Weights of a small GPT-style language model, trained from scratch on English Wikipedia: learned residual scales, 4480 steps.
Each number is 50 + 12 x the weight over its row's rms, rounded and kept within 0 to 99. Layers, rows and columns count from 0. The size before them is the row's rms in percent of the matrix's.

# layer 7 MLP gate, 384x192, rms 0.0818, rows 263-371, columns 64-127
104:86 54 56 47 53 46 69 49 58 33 38 32 57 46 50 50 62 29 43 33 32 39 43 39 49 42 33 50 56 44 48 47 31 56 47 55 52 61 73 46 52 67 40 56 76 35 58 30 37 61 65 46 55 63 34 56 62 49 47 31 64 56 48 59
100:68 38 75 65 45 41 64 42 55 53 23 39 52 38 62 64 58 29 51 46 55 35 50 59 56 41 18 63 41 39 45 51 35 75 41 40 63 43 62 60 43 59 61 32 44 47 46 41 52 59 69 38 47 39 42 52 54 30 39 61 35 49 68 24
102:43 28 51 58 47 58 72 61 50 64 37 46 64 47 75 57 63 53 51 26 42 56 44 55 62 30 33 58 60 50 34 51 35 52 58 52 57 60 87 47 62 42 76 52 44 58 44 39 46 26 54 47 77 51 38 34 42 53 63 71 53 60 39 48
097:50 46 78 43 42 28 43 56 51 53 33 56 44 54 47 42 63 48 59 47 28 66 34 46 46 55 45 51 56 55 40 41 48 56 52 63 39 47 59 50 70 62 43 41 58 52 59 74 39 46 43 45 41 62 60 44 76 36 52 21 59 51 40 57
088:51 53 26 51 59 36 55 29 52 44 52 55 49 38 45 64 40 49 57 58 39 46 39 41 45 48 72 39 40 43 66 45 57 36 50 60 34 49 45 42 40 57 67 49 30 56 69 36 56 64 44 54 51 51 44 58 25 59 55 41 60 60 45 54
105:53 51 54 35 54 40 52 39 50 58 42 46 55 30 52 61 56 48 77 62 59 39 62 62 47 56 44 47 38 78 53 62 46 44 60 54 47 47 55 39 49 57 59 46 19 49 48 58 64 53 63 42 46 35 47 47 49 48 40 64 54 66 44 34
088:43 53 66 43 70 51 36 67 23 42 51 66 49 60 55 55 63 45 39 37 32 40 60 54 57 23 39 50 58 53 32 42 40 55 28 57 65 34 75 38 57 54 52 55 37 62 45 57 43 68 54 54 42 77 36 46 48 37 31 47 34 48 31 47
107:65 54 34 67 47 57 67 49 46 57 39 41 56 47 31 70 88 52 51 58 58 38 41 56 29 36 46 65 36 50 68 38 49 45 32 56 47 42 69 59 62 51 65 48 40 41 59 39 48 41 66 29 70 64 49 71 54 56 60 27 58 58 38 28
110:44 65 53 58 42 73 53 54 52 70 38 44 61 33 46 56 66 46 50 25 54 49 47 33 46 42 42 42 54 55 28 44 54 49 61 56 53 38 62 48 41 60 54 37 51 45 25 61 31 40 56 45 63 41 45 55 40 49 58 53 58 40 38 41
090:47 56 64 16 58 57 58 59 43 56 50 69 54 50 34 77 51 36 53 53 51 47 53 56 44 42 45 57 50 57 43 50 41 55 62 54 51 36 84 56 47 55 49 13 48 55 54 41 32 61 53 44 59 57 54 64 43 25 44 48 64 63 39 56
101:44 47 51 49 31 40 46 39 59 56 41 40 56 34 70 38 66 24 59 42 43 45 43 52 39 35 38 62 43 48 68 39 49 60 40 50 47 34 46 65 44 63 62 57 69 48 47 59 42 43 51 44 37 68 45 57 63 68 55 50 69 47 59 37
109:35 76 53 54 37 59 45 41 75 36 52 48 25 49 68 48 55 42 54 33 31 63 52 50 53 62 45 53 33 66 69 63 41 49 48 71 55 34 50 52 58 57 69 21 29 75 56 59 44 52 58 41 45 65 41 68 54 43 50 62 57 48 60 40
098:50 68 67 38 53 50 57 55 51 59 54 52 45 49 52 57 54 47 48 23 53 48 61 57 56 53 49 79 50 79 59 50 48 73 49 60 62 43 51 57 52 57 41 43 45 56 45 41 19 60 63 52 20 47 34 36 49 64 38 42 53 42 45 55
100:28 56 32 65 43 24 70 53 55 48 45 42 43 61 46 69 60 36 43 36 45 52 67 58 54 49 48 37 81 35 45 51 63 60 39 33 62 46 47 57 37 37 52 48 39 58 33 57 58 57 62 32 33 44 63 63 51 64 52 78 56 47 45 50
102:49 57 53 47 52 44 59 31 44 65 36 65 39 52 43 34 50 48 41 40 49 27 43 51 43 53 49 52 32 55 59 45 61 39 76 50 76 40 58 49 54 60 42 31 51 77 48 37 42 50 65 51 42 62 15 63 35 76 64 47 43 44 46 46
106:51 45 76 54 41 46 66 62 55 36 47 51 30 46 68 44 70 39 74 49 59 37 57 48 37 39 43 69 18 48 63 57 31 70 39 45 48 55 57 58 63 52 51 51 51 53 45 48 47 69 47 15 40 52 41 54 58 55 66 57 37 65 43 48
107:35 51 51 41 74 40 54 61 43 53 29 73 40 28 50 55 33 33 47 16 58 54 33 50 56 46 38 30 52 37 62 54 49 58 47 67 44 62 46 72 55 51 77 44 54 69 51 36 25 27 60 55 52 45 59 47 52 50 52 64 60 66 58 38
109:62 62 45 63 37 76 39 31 63 47 39 39 40 36 57 25 17 43 47 52 64 36 74 63 42 24 44 53 49 62 60 32 50 44 54 45 47 47 45 54 42 41 37 37 65 39 23 57 68 54 51 41 58 52 49 53 68 25 35 60 66 49 35 44
090:54 33 52 33 49 54 63 49 56 69 59 40 38 69 50 35 53 49 64 66 52 47 62 63 55 44 69 47 47 49 54 52 32 46 61 54 42 49 55 61 93 57 41 41 49 39 33 53 56 43 38 28 38 34 52 59 46 34 57 44 45 71 33 60
096:58 42 59 30 51 48 42 51 63 50 27 61 48 44 59 50 61 52 56 44 45 47 43 48 56 32 36 66 46 67 29 50 56 45 45 43 51 47 44 44 55 71 66 41 57 77 44 77 33 46 53 38 71 54 34 55 61 54 40 62 36 45 59 39
092:36 66 50 63 63 49 67 52 43 29 45 27 52 44 48 63 56 53 56 59 63 53 54 40 62 55 42 46 63 33 41 66 32 54 32 52 72 42 37 63 38 40 57 60 55 47 48 30 51 50 54 63 61 30 63 71 45 73 57 35 50 48 47 55
105:62 58 64 55 55 50 35 38 49 30 38 28 54 58 39 38 69 59 52 36 65 50 66 45 49 78 58 46 67 48 62 56 55 51 71 56 68 55 39 61 59 55 41 64 62 38 35 19 43 54 47 57 40 50 49 34 51 52 56 57 66 59 59 45
100:56 41 42 55 56 53 38 36 79 52 42 40 53 56 54 59 50 45 57 41 32 66 41 39 32 38 52 64 28 75 44 28 48 39 53 32 68 32 56 42 75 57 51 28 51 67 54 63 61 60 64 62 41 66 50 46 54 53 56 58 57 50 44 65
103:49 56 54 63 58 59 75 44 61 45 60 58 57 40 50 51 77 53 59 49 41 54 49 50 59 51 38 59 44 65 54 81 40 51 47 45 63 48 39 53 34 58 67 38 44 50 33 33 46 38 61 50 45 65 41 66 41 42 46 40 53 58 39 31
104:48 42 69 35 52 45 48 50 45 58 59 51 43 59 33 66 68 43 53 48 43 42 27 57 21 51 49 64 70 55 49 43 26 67 38 46 50 55 51 49 51 49 39 44 35 57 59 40 38 45 61 43 67 45 49 52 80 37 56 37 78 60 38 50
096:40 49 49 50 53 41 65 62 47 79 34 43 32 36 38 45 65 57 50 37 37 48 15 57 23 33 34 61 52 63 28 49 49 66 47 89 59 55 58 36 43 57 70 33 41 42 56 46 52 32 55 51 39 53 55 38 46 42 57 55 43 64 41 55
095:46 77 50 45 52 49 49 78 48 30 51 50 59 45 49 48 66 31 48 51 68 57 32 46 49 78 29 58 52 64 41 53 52 64 44 69 35 53 45 67 29 62 60 31 34 35 53 35 45 39 51 39 63 63 55 37 43 59 55 37 71 49 43 60
098:25 33 46 68 65 46 52 43 71 53 34 47 21 45 46 41 59 42 47 61 57 60 37 36 59 51 57 62 41 32 49 78 47 53 58 55 43 50 60 56 50 42 67 56 18 80 62 51 75 30 46 34 52 45 68 73 26 59 37 35 50 49 63 37
102:47 47 53 51 37 78 44 56 47 64 52 43 66 51 47 48 61 61 74 40 39 41 56 75 59 30 38 53 51 33 46 43 39 68 74 54 39 49 62 66 38 63 48 22 46 42 49 58 41 39 60 50 43 44 29 39 53 40 48 33 59 67 39 34
096:40 42 53 68 46 49 41 45 56 63 33 59 65 27 67 68 63 19 63 39 45 62 54 54 68 38 56 30 86 67 53 56 38 50 39 38 50 46 56 60 37 39 53 42 50 41 67 62 50 52 51 59 46 43 48 30 56 37 52 41 48 37 47 61
095:55 58 51 55 45 66 43 17 69 51 72 33 68 42 61 59 62 45 53 41 45 41 53 61 57 52 52 46 46 25 71 52 56 45 63 42 41 40 60 79 51 38 72 56 33 46 30 61 49 47 52 61 36 53 35 37 43 59 66 69 49 46 43 51
096:64 52 60 45 41 49 58 42 47 51 42 42 51 48 52 64 63 41 28 48 53 42 41 44 47 59 53 45 31 70 56 42 42 63 60 45 51 77 58 59 71 46 51 57 66 61 39 51 51 55 51 51 39 63 14 46 49 40 36 53 54 78 61 46
096:57 46 58 63 35 65 44 66 45 48 51 63 44 41 48 36 54 42 55 42 65 51 41 54 61 60 35 45 59 53 40 55 49 62 43 50 45 55 44 52 49 54 64 26 51 59 37 58 28 55 50 50 30 82 32 62 56 49 33 55 47 51 21 46
109:57 69 58 76 61 44 46 49 59 46 52 38 47 50 59 53 44 44 41 32 52 59 47 68 54 44 46 75 55 53 42 62 51 76 43 79 66 50 53 40 42 54 39 29 49 44 49 60 48 70 55 58 55 56 43 20 35 61 37 71 48 22 52 49
103:49 56 55 61 55 44 54 55 33 72 61 64 36 25 68 45 57 41 72 37 48 55 29 37 55 43 38 49 61 52 54 63 36 53 35 66 36 38 59 44 53 75 63 42 59 53 43 44 55 58 60 60 37 50 51 69 35 45 56 38 37 58 42 47
103:71 57 59 67 47 57 68 74 46 56 37 43 37 25 61 27 65 57 36 49 48 16 53 23 39 47 47 73 44 47 48 46 47 49 52 45 50 49 50 49 48 32 61 36 66 66 54 45 57 61 59 24 54 52 36 53 71 48 31 70 51 39 47 37
110:25 56 36 35 60 56 44 37 74 35 38 59 64 43 67 66 56 39 57 59 55 43 54 50 48 36 53 74 21 59 59 42 52 57 43 41 65 35 35 48 41 53 61 54 31 49 49 44 53 55 90 39 57 52 37 31 51 48 53 78 54 41 64 48
106:40 48 52 38 63 53 43 34 61 34 39 57 53 61 78 34 39 56 54 58 39 37 49 55 31 55 47 50 44 39 48 54 42 49 47 57 75 44 57 59 39 43 67 51 54 47 40 48 53 49 48 50 55 57 40 57 58 60 56 42 69 61 61 47
103:62 41 62 43 70 20 43 54 50 49 47 64 50 42 57 43 33 69 64 59 52 42 55 52 51 54 53 39 47 58 42 57 50 69 69 49 51 27 38 45 54 46 45 57 66 53 16 50 59 31 52 52 51 54 42 61 48 58 47 45 43 59 56 52
102:25 50 66 60 54 34 52 45 43 46 53 40 52 55 56 52 51 45 77 48 54 28 41 55 24 48 35 67 41 52 59 60 49 50 49 38 53 65 44 62 35 57 58 36 37 61 28 49 68 61 74 38 52 59 53 70 43 48 41 45 57 48 58 37
104:45 51 52 44 56 58 59 57 41 25 45 61 55 67 51 41 69 52 33 40 51 46 54 61 21 54 31 59 52 47 51 49 31 60 45 28 37 42 66 58 35 50 52 61 40 37 38 41 21 52 65 34 60 53 51 64 59 34 76 38 74 57 52 35
097:54 26 65 45 70 35 80 51 57 50 47 51 42 41 40 53 65 44 52 57 48 33 43 58 54 45 47 62 57 53 67 26 36 63 56 44 56 45 47 30 61 65 39 41 55 42 31 48 46 62 67 53 55 46 55 33 39 58 32 35 47 57 67 20
106:45 56 53 62 41 65 61 52 49 31 36 52 54 60 63 58 52 38 57 47 26 43 58 43 50 38 43 38 51 46 59 57 37 46 72 40 50 46 64 59 45 45 54 34 46 58 39 60 30 40 44 62 54 73 37 73 76 49 41 59 40 46 37 38
099:39 55 60 38 56 48 66 47 81 19 49 39 37 66 70 51 54 34 39 50 34 38 54 60 48 33 35 54 42 52 54 61 39 42 43 62 45 57 52 45 36 58 47 48 37 27 57 46 32 42 72 49 53 48 24 49 69 48 47 48 45 45 44 49
096:30 39 30 45 48 30 41 48 70 50 30 47 56 59 54 40 58 59 30 51 23 57 65 59 51 48 54 54 40 58 30 70 45 33 58 57 62 55 67 50 48 42 62 47 20 53 55 49 30 50 36 62 44 56 37 47 60 53 36 74 58 53 54 47
105:42 61 52 56 64 55 61 52 54 50 34 60 54 61 46 42 45 51 42 55 53 57 60 48 26 43 35 66 40 42 30 44 54 69 55 43 40 45 44 37 37 61 50 20 35 67 55 36 50 47 51 51 19 68 67 66 45 46 46 40 76 46 59 47
103:40 42 45 55 53 59 61 42 48 74 53 56 46 63 57 53 29 38 50 72 51 37 36 53 31 42 57 42 57 38 42 54 52 66 40 44 36 56 50 55 58 46 57 34 53 42 33 54 70 33 64 62 57 47 43 37 57 45 34 39 63 72 65 38
104:54 49 53 36 53 57 64 34 62 38 47 39 61 48 44 39 41 40 71 37 52 32 47 51 44 58 36 55 49 57 44 50 45 89 65 44 57 48 55 70 49 57 59 58 42 65 56 45 41 50 63 47 60 63 31 58 66 32 55 58 43 71 45 33
096:37 40 60 56 47 35 45 46 65 45 56 27 32 41 65 38 50 28 58 48 35 43 68 55 31 71 58 41 37 42 44 47 50 70 57 40 51 57 59 63 58 49 44 33 31 47 36 39 34 66 55 31 37 55 55 32 43 44 71 50 40 60 49 43
101:41 60 46 58 21 59 66 37 76 60 42 53 43 70 56 41 63 52 54 39 64 69 36 57 15 58 37 76 30 49 65 43 46 58 49 46 45 47 54 57 55 46 47 41 57 56 37 37 60 34 49 49 49 62 37 51 48 45 59 55 45 53 44 44
104:68 54 59 53 72 35 65 59 44 47 31 33 63 59 76 61 66 13 40 49 57 50 49 49 59 52 48 58 61 46 53 33 24 61 39 58 36 42 33 35 59 63 34 53 46 59 50 34 35 72 63 38 56 62 57 72 57 64 48 50 56 46 77 47
105:90 35 62 59 57 39 49 35 52 60 54 39 37 42 58 54 44 56 63 53 49 44 47 72 53 37 32 59 65 60 61 54 49 45 71 39 39 44 33 50 60 59 54 41 45 50 17 50 33 43 52 58 48 55 40 47 39 29 50 47 50 56 23 54
106:41 61 51 51 41 45 71 43 46 69 58 61 48 49 56 32 47 27 51 41 30 42 64 55 57 44 42 69 58 41 42 40 45 82 71 23 57 56 50 50 49 58 54 47 46 71 55 71 63 65 70 52 41 59 38 42 59 67 48 34 56 44 41 52
099:44 69 56 26 44 38 79 37 61 55 42 40 48 59 51 59 44 40 83 47 40 41 55 58 39 45 28 51 53 66 57 35 61 47 42 43 65 47 67 57 41 45 43 54 37 51 47 71 27 29 55 60 38 50 48 32 46 33 65 59 51 69 39 56
095:52 45 68 46 41 33 45 34 67 34 53 54 32 42 49 54 79 25 42 43 64 42 48 44 41 52 34 65 54 57 54 52 42 74 50 43 55 42 54 73 53 41 54 38 42 47 28 38 35 57 51 41 53 33 71 51 49 55 72 54 42 81 56 64
096:27 24 71 48 43 64 60 41 59 46 50 49 62 67 49 33 56 48 47 70 50 54 52 49 40 45 46 68 55 67 47 69 50 61 55 38 30 62 53 43 77 31 51 63 50 45 58 66 38 57 46 18 65 49 49 50 60 42 66 43 45 63 53 44
097:56 64 36 30 47 55 40 45 26 57 43 21 65 51 60 16 58 50 54 35 52 60 44 69 57 53 50 40 45 50 51 39 79 49 29 60 44 67 33 48 40 60 61 73 46 51 66 47 39 51 48 57 40 51 48 67 56 66 61 22 52 50 56 57
103:60 54 62 53 59 46 53 58 71 45 33 40 55 53 48 45 72 45 52 56 60 56 30 53 38 29 55 49 55 57 71 60 41 67 70 55 51 48 50 36 45 74 48 37 57 66 39 37 45 48 47 39 54 67 54 53 41 43 58 44 56 61 64 44
105:54 49 71 40 79 53 64 43 49 43 28 64 39 67 45 49 52 49 48 54 47 42 35 52 25 53 33 67 28 64 50 65 35 58 70 62 51 41 38 40 52 64 48 48 31 60 64 63 25 54 79 63 57 52 51 62 47 44 55 31 70 54 30 44
093:53 56 34 49 41 46 59 46 71 44 57 45 50 43 39 49 52 66 56 45 59 53 55 35 65 29 60 52 54 50 64 54 44 47 44 35 60 37 51 42 36 38 67 44 46 66 46 52 42 48 40 39 20 57 41 57 18 54 51 70 55 55 30 38
097:71 40 66 53 61 50 65 36 48 31 45 60 38 28 48 53 52 60 58 58 50 53 46 67 34 32 33 64 58 71 52 49 51 58 55 63 57 53 86 54 50 54 48 34 57 43 46 51 53 48 78 63 69 56 43 61 54 65 48 35 70 67 69 39
106:51 47 49 43 41 47 58 47 61 41 51 44 50 46 52 64 72 51 50 40 49 30 52 77 26 38 43 46 35 70 40 49 40 59 66 43 52 32 66 38 56 58 49 63 68 41 41 49 26 42 82 39 58 42 41 64 67 29 65 47 54 57 72 46
103:44 37 56 65 38 29 53 52 62 41 55 51 58 46 56 56 52 50 36 36 57 55 36 30 41 54 49 62 31 60 47 75 47 57 40 37 49 44 59 41 56 46 74 58 33 60 33 52 42 50 57 36 50 38 76 46 71 38 59 43 41 61 56 36
094:60 59 45 54 46 69 61 52 68 64 42 59 50 57 47 38 53 45 38 66 51 49 34 68 51 67 68 53 69 55 35 66 48 58 42 48 39 42 54 59 17 74 67 51 43 52 62 44 49 33 54 39 43 42 31 52 52 46 40 33 37 64 46 37
101:51 47 52 26 48 42 47 49 70 47 36 72 69 49 37 63 48 65 44 66 38 35 52 43 58 43 47 29 72 39 18 45 29 38 66 52 45 30 41 46 62 26 63 46 58 62 17 71 38 47 42 40 45 53 57 70 54 49 56 27 75 63 36 56
105:75 48 44 48 64 64 56 41 81 69 58 35 61 68 63 48 44 30 75 44 40 62 39 49 48 48 41 47 30 46 49 52 54 63 58 42 46 45 72 32 45 53 62 22 50 35 31 43 52 50 51 43 48 41 45 36 37 57 37 47 58 60 62 30
108:71 45 61 65 52 48 44 28 54 51 44 68 40 64 57 49 40 48 55 47 54 58 54 44 30 49 41 62 43 51 56 51 48 67 47 38 52 27 56 61 59 61 48 59 43 44 59 60 71 64 69 41 49 55 53 28 53 39 50 50 59 47 57 31
096:37 63 47 61 65 29 50 61 62 52 52 52 62 29 33 51 73 34 51 41 49 46 38 55 61 58 32 57 58 35 49 40 37 52 58 29 67 59 50 55 31 35 75 59 40 57 25 47 56 25 56 51 61 66 68 35 39 43 44 50 50 61 48 49
100:44 50 29 54 43 40 82 47 66 48 30 64 28 37 51 42 66 63 70 41 27 51 40 35 44 54 30 50 52 36 67 60 38 45 53 40 58 32 59 44 38 45 63 37 48 50 43 48 44 49 46 63 65 47 38 58 53 40 42 58 64 53 49 39
093:62 50 54 39 67 52 61 53 61 57 73 50 48 42 39 54 55 32 61 31 56 65 35 58 48 59 31 58 38 62 58 54 66 52 54 70 56 27 67 49 42 58 49 24 65 49 52 45 40 39 64 41 43 62 59 54 59 44 57 41 24 55 53 52
100:43 72 62 53 46 55 46 68 45 63 47 50 60 70 54 47 68 36 42 27 44 27 51 64 34 52 43 44 74 43 60 68 42 49 57 38 55 46 57 43 59 61 47 44 69 36 44 68 53 37 52 45 49 25 34 50 41 49 55 27 55 40 38 49
091:57 66 70 45 53 62 60 38 50 45 57 25 62 57 64 49 52 23 50 62 62 31 49 63 48 81 37 62 53 69 53 59 57 50 51 69 45 56 65 81 49 48 47 27 38 52 49 50 43 55 54 42 64 53 44 49 45 69 44 53 58 62 62 38
097:62 81 40 53 72 62 56 42 58 43 38 56 33 32 43 54 48 55 44 65 36 38 45 69 50 46 52 63 43 61 40 60 53 59 51 60 70 38 57 50 49 65 68 47 34 41 34 47 37 48 59 29 59 57 49 45 61 65 51 46 60 66 51 58
098:48 43 46 59 66 58 45 58 63 47 52 55 55 61 38 44 71 43 62 61 56 74 28 49 57 59 49 46 49 59 33 57 36 54 30 50 30 39 56 56 42 57 28 67 46 60 33 72 52 43 56 64 57 51 56 32 65 51 46 46 59 46 32 46
104:40 46 48 49 52 63 47 39 38 56 27 30 46 43 48 59 43 39 42 51 20 13 56 68 41 45 48 34 64 55 48 59 67 50 37 52 57 38 67 37 47 57 46 50 44 62 50 44 38 63 56 44 25 64 42 70 55 63 60 54 59 37 48 61
094:42 31 51 38 39 76 49 65 67 47 43 35 40 52 50 40 25 35 52 18 47 42 31 49 28 64 25 54 41 56 60 48 46 61 57 53 49 41 52 76 40 41 32 40 42 56 45 54 25 53 66 34 42 27 26 54 54 56 54 29 37 55 70 55
093:36 37 52 40 63 37 70 70 46 54 45 61 46 43 64 45 61 15 52 41 54 42 56 53 55 47 13 66 54 46 61 57 56 55 53 57 43 42 87 62 71 58 33 27 50 48 42 55 39 65 53 26 68 37 46 51 53 20 62 54 49 63 49 36
096:65 87 64 59 55 32 67 56 49 52 49 57 40 65 47 47 44 37 29 52 64 41 21 58 39 65 55 65 61 30 42 48 53 55 65 68 56 34 66 55 54 62 67 54 47 39 26 43 51 49 52 43 47 66 52 44 56 36 33 34 50 60 65 49
107:45 64 42 54 62 52 52 44 48 39 49 63 42 65 47 44 55 24 80 17 48 39 45 63 67 39 38 51 38 46 39 47 20 40 62 52 70 50 42 73 45 37 67 39 55 52 49 48 44 48 47 24 45 36 34 29 76 51 64 65 62 52 50 31
102:35 45 78 38 41 74 39 37 64 49 38 56 65 43 47 59 35 32 72 64 50 53 55 43 28 51 45 63 50 41 64 49 67 71 64 37 27 43 61 55 52 51 37 40 54 72 37 54 33 32 70 44 42 59 37 45 50 48 49 45 64 62 48 58
089:44 39 46 53 81 39 55 46 55 34 44 64 50 40 44 59 54 53 45 48 39 49 52 36 56 43 49 45 55 25 41 51 49 68 55 76 58 66 46 50 48 54 59 52 41 57 42 55 41 43 53 64 57 33 57 60 54 34 63 56 60 63 60 46
098:62 55 60 52 59 51 40 29 40 57 36 55 46 26 53 43 65 55 56 50 74 77 45 63 42 48 60 56 61 40 31 66 53 45 47 56 49 81 54 50 43 65 50 41 48 44 29 48 38 60 57 38 31 73 64 47 71 45 54 57 53 70 28 51
107:55 54 64 58 57 43 33 60 56 65 39 47 36 41 53 38 35 39 40 59 50 59 45 72 60 58 38 28 32 78 42 65 30 47 55 49 44 38 45 17 57 55 50 33 64 51 47 51 63 63 78 60 47 63 64 45 77 52 35 52 50 45 52 50
102:53 61 42 25 64 32 53 58 35 62 56 62 37 48 52 53 56 57 52 42 46 30 49 56 48 45 50 72 37 53 74 70 33 53 51 54 57 43 66 75 47 48 39 23 46 44 63 26 34 72 57 61 80 68 46 44 53 39 36 38 70 60 49 60
099:75 69 68 78 46 51 44 53 68 57 40 56 54 49 65 34 43 36 37 49 23 59 63 62 40 51 15 52 66 62 53 51 48 50 46 32 46 41 61 52 33 71 44 15 56 37 51 58 56 61 68 41 54 53 58 66 49 42 50 36 47 43 42 66
097:50 45 63 48 37 52 52 66 45 55 32 61 41 68 62 63 61 24 53 41 50 54 58 46 30 37 33 73 52 55 42 34 49 58 30 71 51 48 69 67 35 62 55 59 49 71 39 62 45 64 72 50 43 60 37 48 74 41 55 44 53 30 47 54
089:48 55 71 67 40 51 46 50 50 47 44 60 44 30 54 56 54 61 37 54 51 72 54 57 50 48 65 35 24 55 41 72 49 48 54 41 41 59 52 47 66 49 58 47 49 40 57 72 49 66 40 41 18 53 50 37 40 66 51 40 46 41 44 51
100:34 39 75 41 52 44 63 59 44 61 46 52 61 56 44 43 46 27 47 37 51 62 62 54 36 52 39 61 43 49 56 43 56 48 56 31 67 48 52 42 39 45 59 43 32 56 42 48 48 51 63 42 57 55 28 60 58 40 57 75 53 36 53 48
094:53 34 55 53 55 59 61 43 47 30 41 36 58 48 57 47 63 51 48 58 40 62 33 42 51 40 56 24 45 55 52 58 54 70 43 44 44 47 70 59 45 83 31 27 43 63 64 78 28 56 54 26 35 38 53 53 45 54 60 63 69 43 70 43
096:46 47 35 61 49 30 73 62 57 57 60 69 57 68 73 46 59 43 30 53 50 37 51 26 52 46 67 29 35 14 43 30 39 62 51 43 73 61 62 26 37 65 53 63 42 58 52 53 45 32 52 61 33 45 48 38 53 56 59 77 87 46 31 41
091:66 63 37 36 78 54 45 40 43 48 28 38 50 37 28 30 57 24 39 40 53 48 61 43 50 58 38 48 42 53 49 56 30 58 44 57 57 39 43 58 59 49 46 53 45 64 44 58 59 46 41 53 66 57 47 38 60 47 61 49 59 51 78 60
097:50 32 57 29 58 55 50 56 47 50 41 47 44 71 51 47 59 39 49 41 59 54 55 42 51 28 37 44 37 46 50 42 56 52 60 38 55 22 42 45 46 61 55 37 43 50 40 47 39 25 53 56 54 57 42 53 52 37 67 35 59 57 40 34
100:52 46 42 43 48 55 45 53 52 48 24 38 52 31 76 56 53 27 57 48 28 49 28 64 50 24 39 44 64 52 62 60 55 57 46 40 62 61 51 57 64 78 71 47 32 35 23 44 50 45 50 38 41 58 40 58 51 37 30 51 58 53 57 33
108:49 47 55 47 50 45 36 35 67 35 36 53 56 56 33 57 57 55 62 51 39 43 54 65 32 43 45 56 53 47 57 60 44 60 31 35 54 44 52 47 56 58 39 26 33 54 42 44 48 52 49 37 58 58 29 48 59 37 59 55 68 45 71 25
091:50 55 45 49 70 59 33 50 48 53 61 51 68 54 56 48 47 56 54 42 56 68 55 67 25 61 40 46 43 82 46 19 45 62 35 45 59 39 41 44 51 47 52 55 52 39 35 57 35 32 43 59 49 42 46 54 57 42 21 48 58 43 61 58
095:50 49 53 62 70 40 38 72 48 42 25 52 40 23 51 34 72 56 31 46 62 36 40 71 49 58 60 60 49 57 58 46 41 69 34 42 55 62 58 31 55 48 49 49 33 57 36 61 43 39 54 60 44 64 46 37 17 48 50 49 26 47 65 53
094:27 55 69 65 54 36 75 45 41 28 45 35 31 60 79 34 46 63 65 33 45 43 49 36 29 73 49 42 46 22 37 40 49 38 53 49 54 50 63 41 51 80 69 47 34 67 61 56 46 53 54 46 41 45 54 43 43 48 87 63 36 34 40 33
099:52 56 58 27 66 65 50 33 59 54 46 53 49 38 43 45 75 29 40 56 67 39 43 77 41 55 28 53 37 35 29 40 37 64 46 35 46 46 40 75 52 59 60 54 51 51 53 59 21 71 51 60 63 48 62 48 43 58 50 49 51 38 54 33
088:45 66 70 38 65 55 37 50 41 48 28 27 46 55 49 69 32 37 42 21 32 34 57 44 52 49 55 56 59 56 57 46 42 62 35 57 66 32 48 55 47 63 58 43 40 57 34 63 64 70 58 47 35 64 43 54 51 41 60 63 50 67 48 43
102:45 59 47 47 44 38 72 50 45 50 52 43 55 52 39 57 39 37 55 36 45 43 65 69 52 51 46 40 36 52 54 54 39 69 64 59 37 46 67 61 34 35 40 49 43 52 26 52 31 49 71 43 33 41 50 69 65 45 41 41 50 75 48 69
098:59 55 50 35 43 59 52 66 52 41 45 59 68 44 36 48 32 51 53 30 54 55 74 51 52 54 43 61 54 34 50 53 39 60 54 53 43 59 61 57 41 57 65 36 60 54 32 27 62 60 49 59 38 66 50 49 89 53 45 50 62 34 55 51
090:32 36 54 50 52 45 55 34 42 57 42 53 58 55 69 40 38 46 49 45 31 53 67 43 62 61 52 66 47 57 50 51 39 66 53 57 49 64 53 65 50 58 45 35 67 46 33 30 53 48 68 49 55 32 45 61 52 42 38 49 37 68 29 53
103:50 36 50 45 50 56 78 42 36 40 38 48 44 52 35 53 56 35 37 85 61 56 75 61 48 59 54 70 48 32 69 42 40 52 22 34 52 57 45 74 54 28 59 56 58 60 44 29 48 28 68 36 50 53 61 63 65 51 41 60 55 50 45 40
110:35 61 66 37 34 46 59 54 64 48 54 73 45 54 41 32 52 48 75 46 53 36 51 44 36 56 57 62 28 54 51 54 64 57 40 54 64 44 37 62 73 46 59 62 51 17 39 54 53 57 57 39 39 99 55 45 49 50 47 36 73 42 53 36
093:24 32 43 40 40 56 57 49 54 39 43 52 46 44 45 67 48 58 53 52 41 59 40 32 45 56 37 65 45 68 61 51 43 44 49 30 52 44 50 61 36 50 50 42 50 56 64 48 59 67 47 38 36 81 45 43 61 45 46 41 51 51 40 47
096:43 55 63 46 36 40 66 59 56 52 44 49 44 52 46 78 58 31 41 38 61 40 65 41 46 59 49 55 72 65 51 63 28 60 57 58 68 58 44 65 59 45 40 39 58 47 54 46 36 40 55 33 68 51 42 54 60 31 31 57 54 44 51 43
102:47 28 52 29 60 46 63 66 64 36 49 63 57 54 40 52 73 21 49 46 57 25 42 56 52 50 44 54 38 54 27 38 51 63 61 50 77 52 69 62 51 50 51 38 48 29 61 54 39 81 76 46 69 55 43 37 60 32 56 48 54 64 45 51
099:43 68 61 57 52 28 50 60 57 53 45 46 65 68 55 50 38 50 29 49 55 59 64 56 36 35 40 32 29 67 29 51 57 58 57 47 39 22 50 43 64 51 56 60 55 51 48 80 69 54 67 42 48 47 57 47 46 68 23 44 71 30 68 24
095:41 37 50 34 62 51 51 53 47 37 27 53 37 63 60 17 48 68 35 37 50 48 46 32 37 52 45 49 24 53 41 63 55 53 54 62 59 51 55 49 63 64 59 38 51 59 75 37 58 54 62 46 33 52 47 38 45 43 31 54 56 49 46 41